config.yaml
d_model: 128
rope_fraction: 1.0
bias: "none"
optimizer: "adam_variant"
lr_head: 0.00411
decay_fraction: 1.0
train_tokens: 94110000
dataset: "wikipedia_en"
Each number is 500 + 50 x the weight over the matrix's rms, rounded and kept within 0 to 999. Layers, rows and columns count from 0. Numbers have three digits each.

# layer 5 MLP down, 128x320, rms 0.0494, rows 0-127, columns 256-319
572492519473409496507468472516522516480480551522537544505440620460570501539512506488587458526485537453498505573465484510404409520535515493526492559578544483515436560501481469508448480503510518
473528534582510442399540496556564505452515510472590466610447529493549566559527557474554432578597553478449495504538536540462537539474544542529464506514530429481500447554493486490524500515545600
516539519482585524551495515493505521556659442613546512536562566540563560531556470504500496470447587498492552416466501626544482532471334502514539410628532438569579509500483488503535558515490483
463515462506502494495571532429529524498428494614527467451545606449470493434472444526406552535581577480506527501570575446495539455436470505526485595480463546526533413442476553487470545530474484
470444611459508576467521484510544503512563470500520460443464451463475492539499555455475543606488486483463443541524503614413535528545490507540447422430502506492541469535503616478354490412482462
434551565467372495423470464532450494525446452459517520515461564483485463438460528560558494528461452534458574598613404466492582508534543498565414444521515412491445565556542545474495427498528577
590495379462422445417489531455512545447589493495510447454537565509504525448433520466564522403469552441450439509447478511597533504461462622502510561468499499508532590477483548562552478467594512
476501515591535516478477593475456481552513584530427533394562589513453504499509546496523534429494566483460442538627534431496549471497485578486492493510470512542363564572464600449381523437402454
527460449574452529518535508503555482519573573476453499471456532588439598609509515427614453500488522505531440514425512495522413520515455506474551436479450493497496519473491438564467505428484533
545571517498476504508553499579498411489496621501445530475467560547425431513573488468534544558519495529519447535410468518479539400511547575556500440449469559541574480596546459576481504516470535
483506428575454509459506453563588619447497510482464459440431521514480552581466637523437489495478445572505579455518538496491486489445459543512494434473410490496519493540497592544458520400532521
480535508495481523516514563443505491510509515508485487450486531450514451511469473471438446532521514498433557529465537555545496499524440511479477414493531445424440526351447494527450530525500445
451484551427487488508511429418505370537492472502588479543485532484518578581433491407593426480526423406438487511516544395538489539492487455540494506494549469566560433470575489416490422448455475
555513511537557643565529529469552469459533563414589482506547507422443483443431489565485407554533433481439569555563557456550560458488503486526526529532466342509485607449647519507417425528649496
469480430484432541581512502517560432456485474527387553477529525429451408492499497431471568457478473475519608517460429428530494476476542541490480534558535459434582531426477477519571505538461608
571407407515496584533620551495486477546483476489558417475489557509512540536462510514521491486513493540425462492535569517502500518494470438561461549552493457485441579535474411421548557418572512
471391550537482477456634482518534476434374505504530496471502473353363533468454383491447552541551420435449519471440549419429506482470552502417516538482501619516513570486478440623480607494534472
448506454484525506525484490521441521386476525507552490451489482497430531561496524340439526413579462622498515521603442494619487490455504471413516515496499468497559573456641471474504505512512527
508561521498540497518521506584460570440460535472434537483614485494509389512523433472535527475460532609524562575505481481528440558472526582505572532592567380525432542427498495403553555477477479
470521453612562502509447572497531585394488479464509417542520481573533505552581523526463509522505472537542500462523424526548455480517498412552538480420559576507453518515483492530496484565439495
528388565511506520452525509557512498522389559490515528519462484557447551562538610498506528482548516542523500434607497464526504484547473462449488521553487537460511595485465449598488429485542471
462495466543541410347520499451382528487584366548530464541490452522464461501490500533485624553501536534477523473527513546536500466431489394501480536512545564439457352582486503497534539558462487
540447523483605489548452483506423468567516483565469463559527480489508380554476523432503419474521533458438483476561516492601408541419505546536568506488547428515518450516471467482527546509479502
507516502540468490442498506594544520445508598474483505507462510494530478524580555473550522565409505488509453526502516460470484488541507455533467494576416410533373453524535475424472476512467475
530486503491529466529577585427455471519509586471377558439509510433481407465444582554525423433527515444374471538561412434468556492553526405558493556433554461595544553523449528494486422467540487
577420529550521658448532424542508554471486500414436540467389596512437533506567484469403480387553507495534558523608584461441439650494538474546481507480501463509445511434459367533499515355441470
475504490487358560588525556514501425548606510526498458385438490493492473476542527426584452601515468453376540532521454465526568489508545519544492468563474374488507503541470478484504459476461438
482556578421489399496443484470437530533528422519471452538523586437478586511452451405509431428513508491580534467431457533495499522506465413415456456445442471538491483550419490383513552584538534
494480564466475495495468414494512440423492439562499467423581513503509514624428485488544498560453502477507514515544523582516496498461492504546491485554567597493507433413462552500534502486591453
502463510465458501572550472493566539438577518418496471464472470578464559407534398478437605519484524555491553486444434582429438552487569494568592530499434457471483498493474583553518513479469453
506496450514517520407536476532502528587527466514508443536552525536473435533506556551515457424645538404491517541519509458511535495595433530423529473492482413596591532528500558527438464477489476
489500403497496463472553472483523537486400451475477446407431514476530549456518530539459471558482509512502529465527470522513474506542474549531521469563487547491501435468422560498519496464513471
493478484521434555437517480361517413514569515481533513506460557581570427594530474492477543565501452561581482559521457496478517579468484506528510481636515475513464490418533480473484512480423422
555480590537470479413470427491499460446455567511486526463659499533420520467461543472528459521474501496448596527450590580398583486501444515576490484506458486475582541532489517422419589464440518
459519529466439492501487537530515437590521446504512614526519445560528429544480455493600524538460521520578507493500482576446514540480469485464428553533508565536462483531502505428508588408517514
531603489500574571416487506561436505556513554474438512490524511375594571502543508576467510499444479522422531539475500531452642568527446428435533466372532514425528422462584478511516547532502478
465564480518498563384506620444469587534450547504524507508496535528453522403355535532500529474487525497433574532412520534569559497469555508406376390387515472534526505457479563643506523483546529
504487590514468450491578422386507454442544438513548465490461453534539572487523446410517530457588567433517534484523573482382480456465481329517439511438575604537560550448451459580485474578545563
446554523499496472468585546435545381424463484465551517591500549511391503452493565444491484539550460527444556493444494449505457395486539485466541499540461482580500418358522535480513504564369605
594510450537424502347446457399439512472449577572526466483544522584527470471513497520562467556527581439455555500468503493525549479382511468472488475517421433393352548518531379473445561479412526
473554588511548515520501595414458481497583500492551556591440436520505446467351563589446424416456419497552492485456516515457482443444472452512474495420560469572472462452436440479519531552609556
533487579493434516478534537557553545518477426519511552539558440426459553533528469411462427444494488444432440595533471491501484477379447473434507515464560554534567469593527504451503633480569385
469604507497475453468502547427468439484528388519522497581550417512517477461405425587543523496457413424564495612457445448469526568495532462561458515511477533462540508468506582561418501457504539
454523418492468493579464521445467586584632569495488502459460528535477606525522519391505356516505587488567433531466521498505539528526446489530424527463553381446549591553527549493441559441559446
497508498553586553544505487425469448457446630574486446554430526496453466524569477402471436456532573494457424556526509448486503525554483542517588535481595514505470548462458514552594555547448515
553461467501545506432553504598501509494453510439446422654560479479493520467533428421483505445540551498463449436536557503473476512455475605649484550465512574521470560642508537442536590447457503
539386498430537544582644566548466410509488504515486538486532527458422411477436416492462488448448525607525525412523550491491430494500472487493516636522572478545494502549541434510565513540580469
496465468483513482487522591500490559489567490547563424514449554562501546509588531500518545496446453513477556431479521508435529471534503469512536528504552445540477458462474505525501420449483436
491428586565546563465539561546488535490489641402531554462574536495461517532532495589495520575467496586425424470455509498480575463518569566584495474545468514470500559496556496483590531506584506
462409564499467493488514456479627432549526523385546531494515500441615455526475540443426434453562520476581558498363504547499483569435435547481502462509475522488505467423479544497597449528471494
452454437506526442444540482502496602546465483560515434558537499472462518587574431423470488424410544452514528510555482506404481546499513494493526516484531545497490533465511547433492594461451456
465518419601514484525551475512439416532449484517482474494552495558481555481471523568421468476580563561479561428515579543453543535509567467521543513505522483472551515508512466462441504551502416
583467570501534548447529478493533507504442473559526462504495475480507525472493427472445431486462467489458546551534522567483538479574486476478491570548520525504467497525501480529524464499465501
521461498543395507463516471549574533462590588421441551481493539578531424549508530562490471573458514462499519613492550439493579540459480507530452530475500566463440533518496449522493495406512486
586411431561525600523547526545459565445524568524434496460416500517551462530664539575470452468506428441413419446500484584467471461475449560524450479464416533497412465535494347531508463502549471
551517566493399561564458540499535388416496570501461532434530557526396509486454465489502473443386413461460485409557528447490398482522553501545562431562486452434445502472493543519520516476527569
459497527496480442551460581535398478497524415527538476572502435558472486542524519529494583478564451514483528502408439515472464491470384591540501471508500490462489505547419576493546523476521515
484543482507495528485525429453504462560514514543454514474458507506482481561514533478568415543438454330559522433440475551516501517527403451565597435575531461441498468475492457497448438461547467
425473488447471502502520527521481442589511486530496505354518538466595497436467480556505556525446536448489533501533459490570603518474566510540468497453526454511408589535510470523445559489444422
472441531508442540515541537580484443540446450494413452470475501483528542538443512457451441474455426417545556458487511533485491565435478426463532478519477493496502528534559478460452487485534482
484482499513460376533508505481456495479460501451444541534483434532463449463471459423538435560552579496575478579474478575473527543583528501466455477491539502484508494452468558463532470451446511
499545474534578486517388542432454486434617479528518614492538457614453511500523499549488467611495538515523428471477441457463537588544503497483462561539596545597554557547521585598532465432544519
511375501502522657626650531476425363538561431509545553557475495447527503395469466518475437504516549491459472459471589540470514596481475448561429490521483513590505502517495438549534501405563374
507559488450484519566490500452481493533496523592499474481524484516470523563509592520467512416568422475474522495435591435496504535502433501446493429528520524550502536521535536608457480531439496
555513542486438515446569409496433479435504465463495481494491445494491479540432481516400502348478496459408525505595510496427406463506508561550483458567451393541431457434458480442474539502477506
601581405529455582512484455547434598526510508462553550575467561511524540457492512486553491474502480460450577513496547446511486517507451489423442518517539464497513613543481527538488515487518500
434495456500504520462590436499591570541528549454526477527476636559540467422468488465392530469527454496463505505489590518534503439547541528504523457490523508492513418453472492578485415520555541
505436476467531449474573558507504532507557490384571521494562446412520547517558569576526483563534494468498488604506456477494557490460446438478522541539406439460501528449488508510491431512520551
483555446507439506486507516488495456523559442449453423494540476460514512600495438580490585475524420425489521584522476488535441501482444488523538525463523576466476521500491414453513644517605531
451475394536574549534533449447489435460505450543546391535540436477439509600459489520557503482559483532614481453457514422482525430444413485527508498429498531502535446462563588544450522510518529
526476500568526475515473542529528610547482477497446445600468514446606523561548453392528535356513570535412556549519507630546484467525507545511501477527434503531421579466479568550449472419543522
421546471419520537596417499426508515507525419506495484594444487503523429525475539516549481591548406443474499565529458503513517508459549452572459462497518435463525497455499529450518446521396464
482479549484546455451506582510494532510546523468530531508431492526469550389485464553450448575432507588442484504522486475462522401443512481503506510546545510487401428548387558527614459538575547
484580399459456471573515562427479447479450551583501416534465537523545336540483419507493529467507500451475498596385429499440514510532526472530419446514508518403477550396447465524448464530455549
552414491444519469542524527517475554563447460540487540476509504485547488491540543455498500448538486461496532530521422511539467556491511413496457489568540535423492529464462494459588524396470357
484469457510533445539521515474477552556475530420496483560596517472515570452548496392515508529506546493499523376430538551557491469569464507549473584487490502546549451516465393502451590501539594
479455402486452447495519516432368481568569490477517539485450537545523487477543475454566475444569578545492546634558441434494533534600463500475481375448434466481523504526487488406614554474444508
498491412394466526444447485506412519473498508476460511430536465491515461435431511481498539449490429537519565535497495558464577557418498471482524494456492580420440492509404511512432544494528441
502484517495461501502485499497480539537513590482454547553453489557425401456533523577473405460589485492400459532489432496422552404484552468562482454459444454426502525489484555526482540474451559
482464490450601548452530502444509492489440494447495470561505555480480526404495454437460524483577596490519464555595489619411478586542516559491524525556485422480468453522469471487610450477507467
463516465414562446471524595485429481596499488533445559459440558479531505496395490499557472479558483402515517468522469510515509428552451552499461595487541455411520514505458506488544531507503451
496520453405501503567530520515534552552433467516493474504491484522487421475472549575466421505496518468429571477516518434456519516568564513591440468515554461566510529494516549612582419495524522
550482516544589516518578528565464520530417554412475448451493525474450577588480513531475474545451448539443522621517568480526484484519535596462532520479571466523509543492614429515537448496474507
447440424426417486484407515538421586522484444519514559465450467561446511459593502566488542566402470492570477386481519509487450566469494546520436511560532515462464550526504539523612508551604621
501438520483588483411464446466369579473513556535438428586433528541463501497509571531461444513503477454494573519566554553527507528539475497564511493495492483519535473457510557509571557532566589
474484426413564577529587582465456396517478511468501439470463552427429530470530542523426440512544496507465553542547569542507455542517475498492535451495479488524618438469579453483521529519553466
562444588507500471509503524439578428516531531467534555601520556525507634488471450547530501441510512499491512447453474565497610502585457499545482555547514503442553514436521476551588427438472626
471495609471481508500474545485526576534542474494404534470533400515491470476563477484489482521569468487508483498574497547531507472431432553548553477581423458514535516407470540489566492478440502
512466481444627510487563549401531497548421438538478453456540399482436443525441535443562566447534541446479435480587498519494495497474497463438467536526480532506464559470568440453443482552544392
449556483503439499454477540507474544561406476481481440459516496541546516460493480467498565468425498533491526470399488550415445534502525577543568503434563430467505520565499513536473533511522513
440513511622470363547446413432515485428535594457514469425462501591537490530575442533525517500550528573466514571510387467583517446528523536527518411495428364435448525545537527475451437526482474
554543514475548454508404454566386452438549444506520556588504483513561481488466514471515436460432510491503492499412435559437541441444537546541543455472519487452492516524433503468466511529574583
497501484480493523523573551553534481476591459598469517457496485502495431496528498522523508424510536365638488441533445638483457443551509541506470497429517478546500458434477501411474453486545467
471544568574447508499488548510471524475494487548444531531435432510475481508484465491540569535490550478511530440473518567467464540504604518592473550577475481497554505589540466521430438508442418
527429438543528551532555504458466466521420529570588491537466549493517520443518538498521528548479554551451465432549510413502493474434458422524474461525506514575502541495449530443548583463515462
587527549534501462438526552486647534449538480501480490451403458514546470513474539452454524471515475401469584598505503470411478547564505583502519573527619487495449521464486536469426451462560508
480509442483566491502530467468411505489497465511481428470556438491500477364494538543440515555493514468436545507615550509421559479574522525503525561447395561528526471428518537448476394512473514
504463443453485511480503449450394521522455481537501548488505555453457501492495456493440484486622625464559539540472464479490536418479512458451433498537581520451400523433577525553511446551517575
604478391468413443550467432498508591403548518479502492484544588419462511601442438550530551481535493446482480552509509452603449459510511530445507413482538585435483460555544452446490480667543487
535484612491511491443488545513498481446519519518523505506441507493420481513561516501494489438507386511436437518461411478394325447446494447417476497585470428469439510503590485474466457476463438
469462571541534506529506576487541593518537492497519442540474503522511493519452447506460421497523455569515527528530592540570562531475432509488517470463508480510515577526518501490527490505577573
371480585530515504461558483519490495556515536600479438503459607554527522456459586471407445521465460486496633489463503485491597509608472572551405491512582515516476409486457505490478548491505514
518504465503526484392539486563551503527429475556432604555529508499465510478452573502427457514436432532568422452467470474496498420416601540489530564507590443467492524520535512564478398489470480
524549512499520457453452503473458497528539481520516470559554492491504424504492559482533397407545450485512485481433477520439508531559546491554583532540516431574592452453489510583494433501458537
475460456491405543478523457519569455593495473547551418461442525495462485497531557407538485497356461519639474429570405602441626423484546566515516571496418450495519486507533525433488479567492557
444468490617496506559486478456456449529458523465466490552560369590477436589504562541498532518472470548468530509519503596489475522496494510533550502571420434477555537486480537430490513469502571
533487439455453464613441501512538523490438484534474525517551543469450512490456442503540470486460436569448479561592517556527535583480556546493533484418398481467515567485540466581520524607546480
554462484552552510508516382535443563581626519580582492517484439604486475604532486555497569523400542531535548474540479481475541442476462533454471500538597537580545515531512519556553573492547474
435585463427486336511295429572595470560585463657500538480524481486526489506518494496551550491528471610536549546469413496489576442520556440475365588523455514545511514551593655489543496522479485
563506504443573514557458473477514473552487491538395500475476503463435505456456437500531423467510525461488572558485568452409621544450442496574497520447401492467477528451509512454533420474542470
445556472443497477478450410545559453560439484552450534563588439529535525491519569445438512545483560590522537485592491555497496495498506514457419533510562451515481474506520586535525492522437609
514444553491566434449507514561498539428493525452537520447483493524443468488564544403490505520482481597549439515530522522407484495481499474493560541519529533510531473495442536532544492438488553
442552585532435493556533567486554562506479511456419460496540499643444559569597535482588531557508455493551459487466544528415488547519384425475481549538497501509481441483531476520444480449514477
603489529536539543486505444521541491465501482630519550463519529550534506532524524455518605387511445481456571541457442532495588546577481513441424568481525585516502524501493393555506508502416407
523532439461520478565429534495504389445430526592447465506524485526511499512458481512547534588464522677526493477577470467438487519441452518500558509560595538466472487470570464526348475553455526
469518548433548556458510480537514530453450558552551623415450403489492565508587501527572426522429435459447470560486476377602592440628444457465505371550445451439486498553621540498535521555520557
494531554523537528470513436643510394516495491512497501484436469528475467496516484569555442550564474462588536510359472580564501461494566479592507474510438558502558563517490461528518669546590473
519478413506451495536535513476528637477562476536584554553573519566468553528472395405499444483565572493514492498539537487503456527432470476515469496465477533525508479497341481477486569421502537
428508488567469497514482538488406425489539514486481472429536531566371511466475553577476565402405424553435527582505497519527484431479451473482575499529476482497526466456607531489498430522559535
493476556568479520494508496496479470500575506503441533522428457488541487543556514491583460477524478499530499605498525558474396469506559549496458531562525460533439501482510482597512550423484521
469538444499484414499349476515581410404510466492425500495482531482530450470546538531474471443536572460455445543429418449515537452488586494516577557490457508464384494598489501445520575519533584
592508542466471482547517544424482536473546452490498554493459529448558491537437464523442547458457464408481548513481522455491514458434465536478513486552485434500442554501554482426474416485445530
507534490536419539475401503466418570547546515489485521408539506398549471501465558483639475638474530442473543422597565457494587600577521512550483524456529516489458473572514494532531488454544433
588518585577491486512562517599507453445454504553487459471443521494541484531552472550456413496523420550539583559499499562491439520514571556459640417470537450470501437452481401533602499556434572
513459512499459539553557491524544529537476498478475546454465544483509399445431430539595418559426400449440565414503454488444520478490526453485504542497474561505492486472418535515546499493464474
572435542508624509528489569531511557522463470488462579432483385406548579525499466469535454418507412472581465496545546519450472559484482471452466520476441513443542522519582423498475585561529440
384462581483511410476545485555433480562647502491436549468490475529414530471515540444394582439485475544414501456465435365518431524522528519507420492550445498527530493473493547497445559434473490
564562455510531481540568495476499485522506484456477532518499426520520510527430487522505534562491510518459536483517501487543466531463489426472498383539504483426433498538561438494548442520470518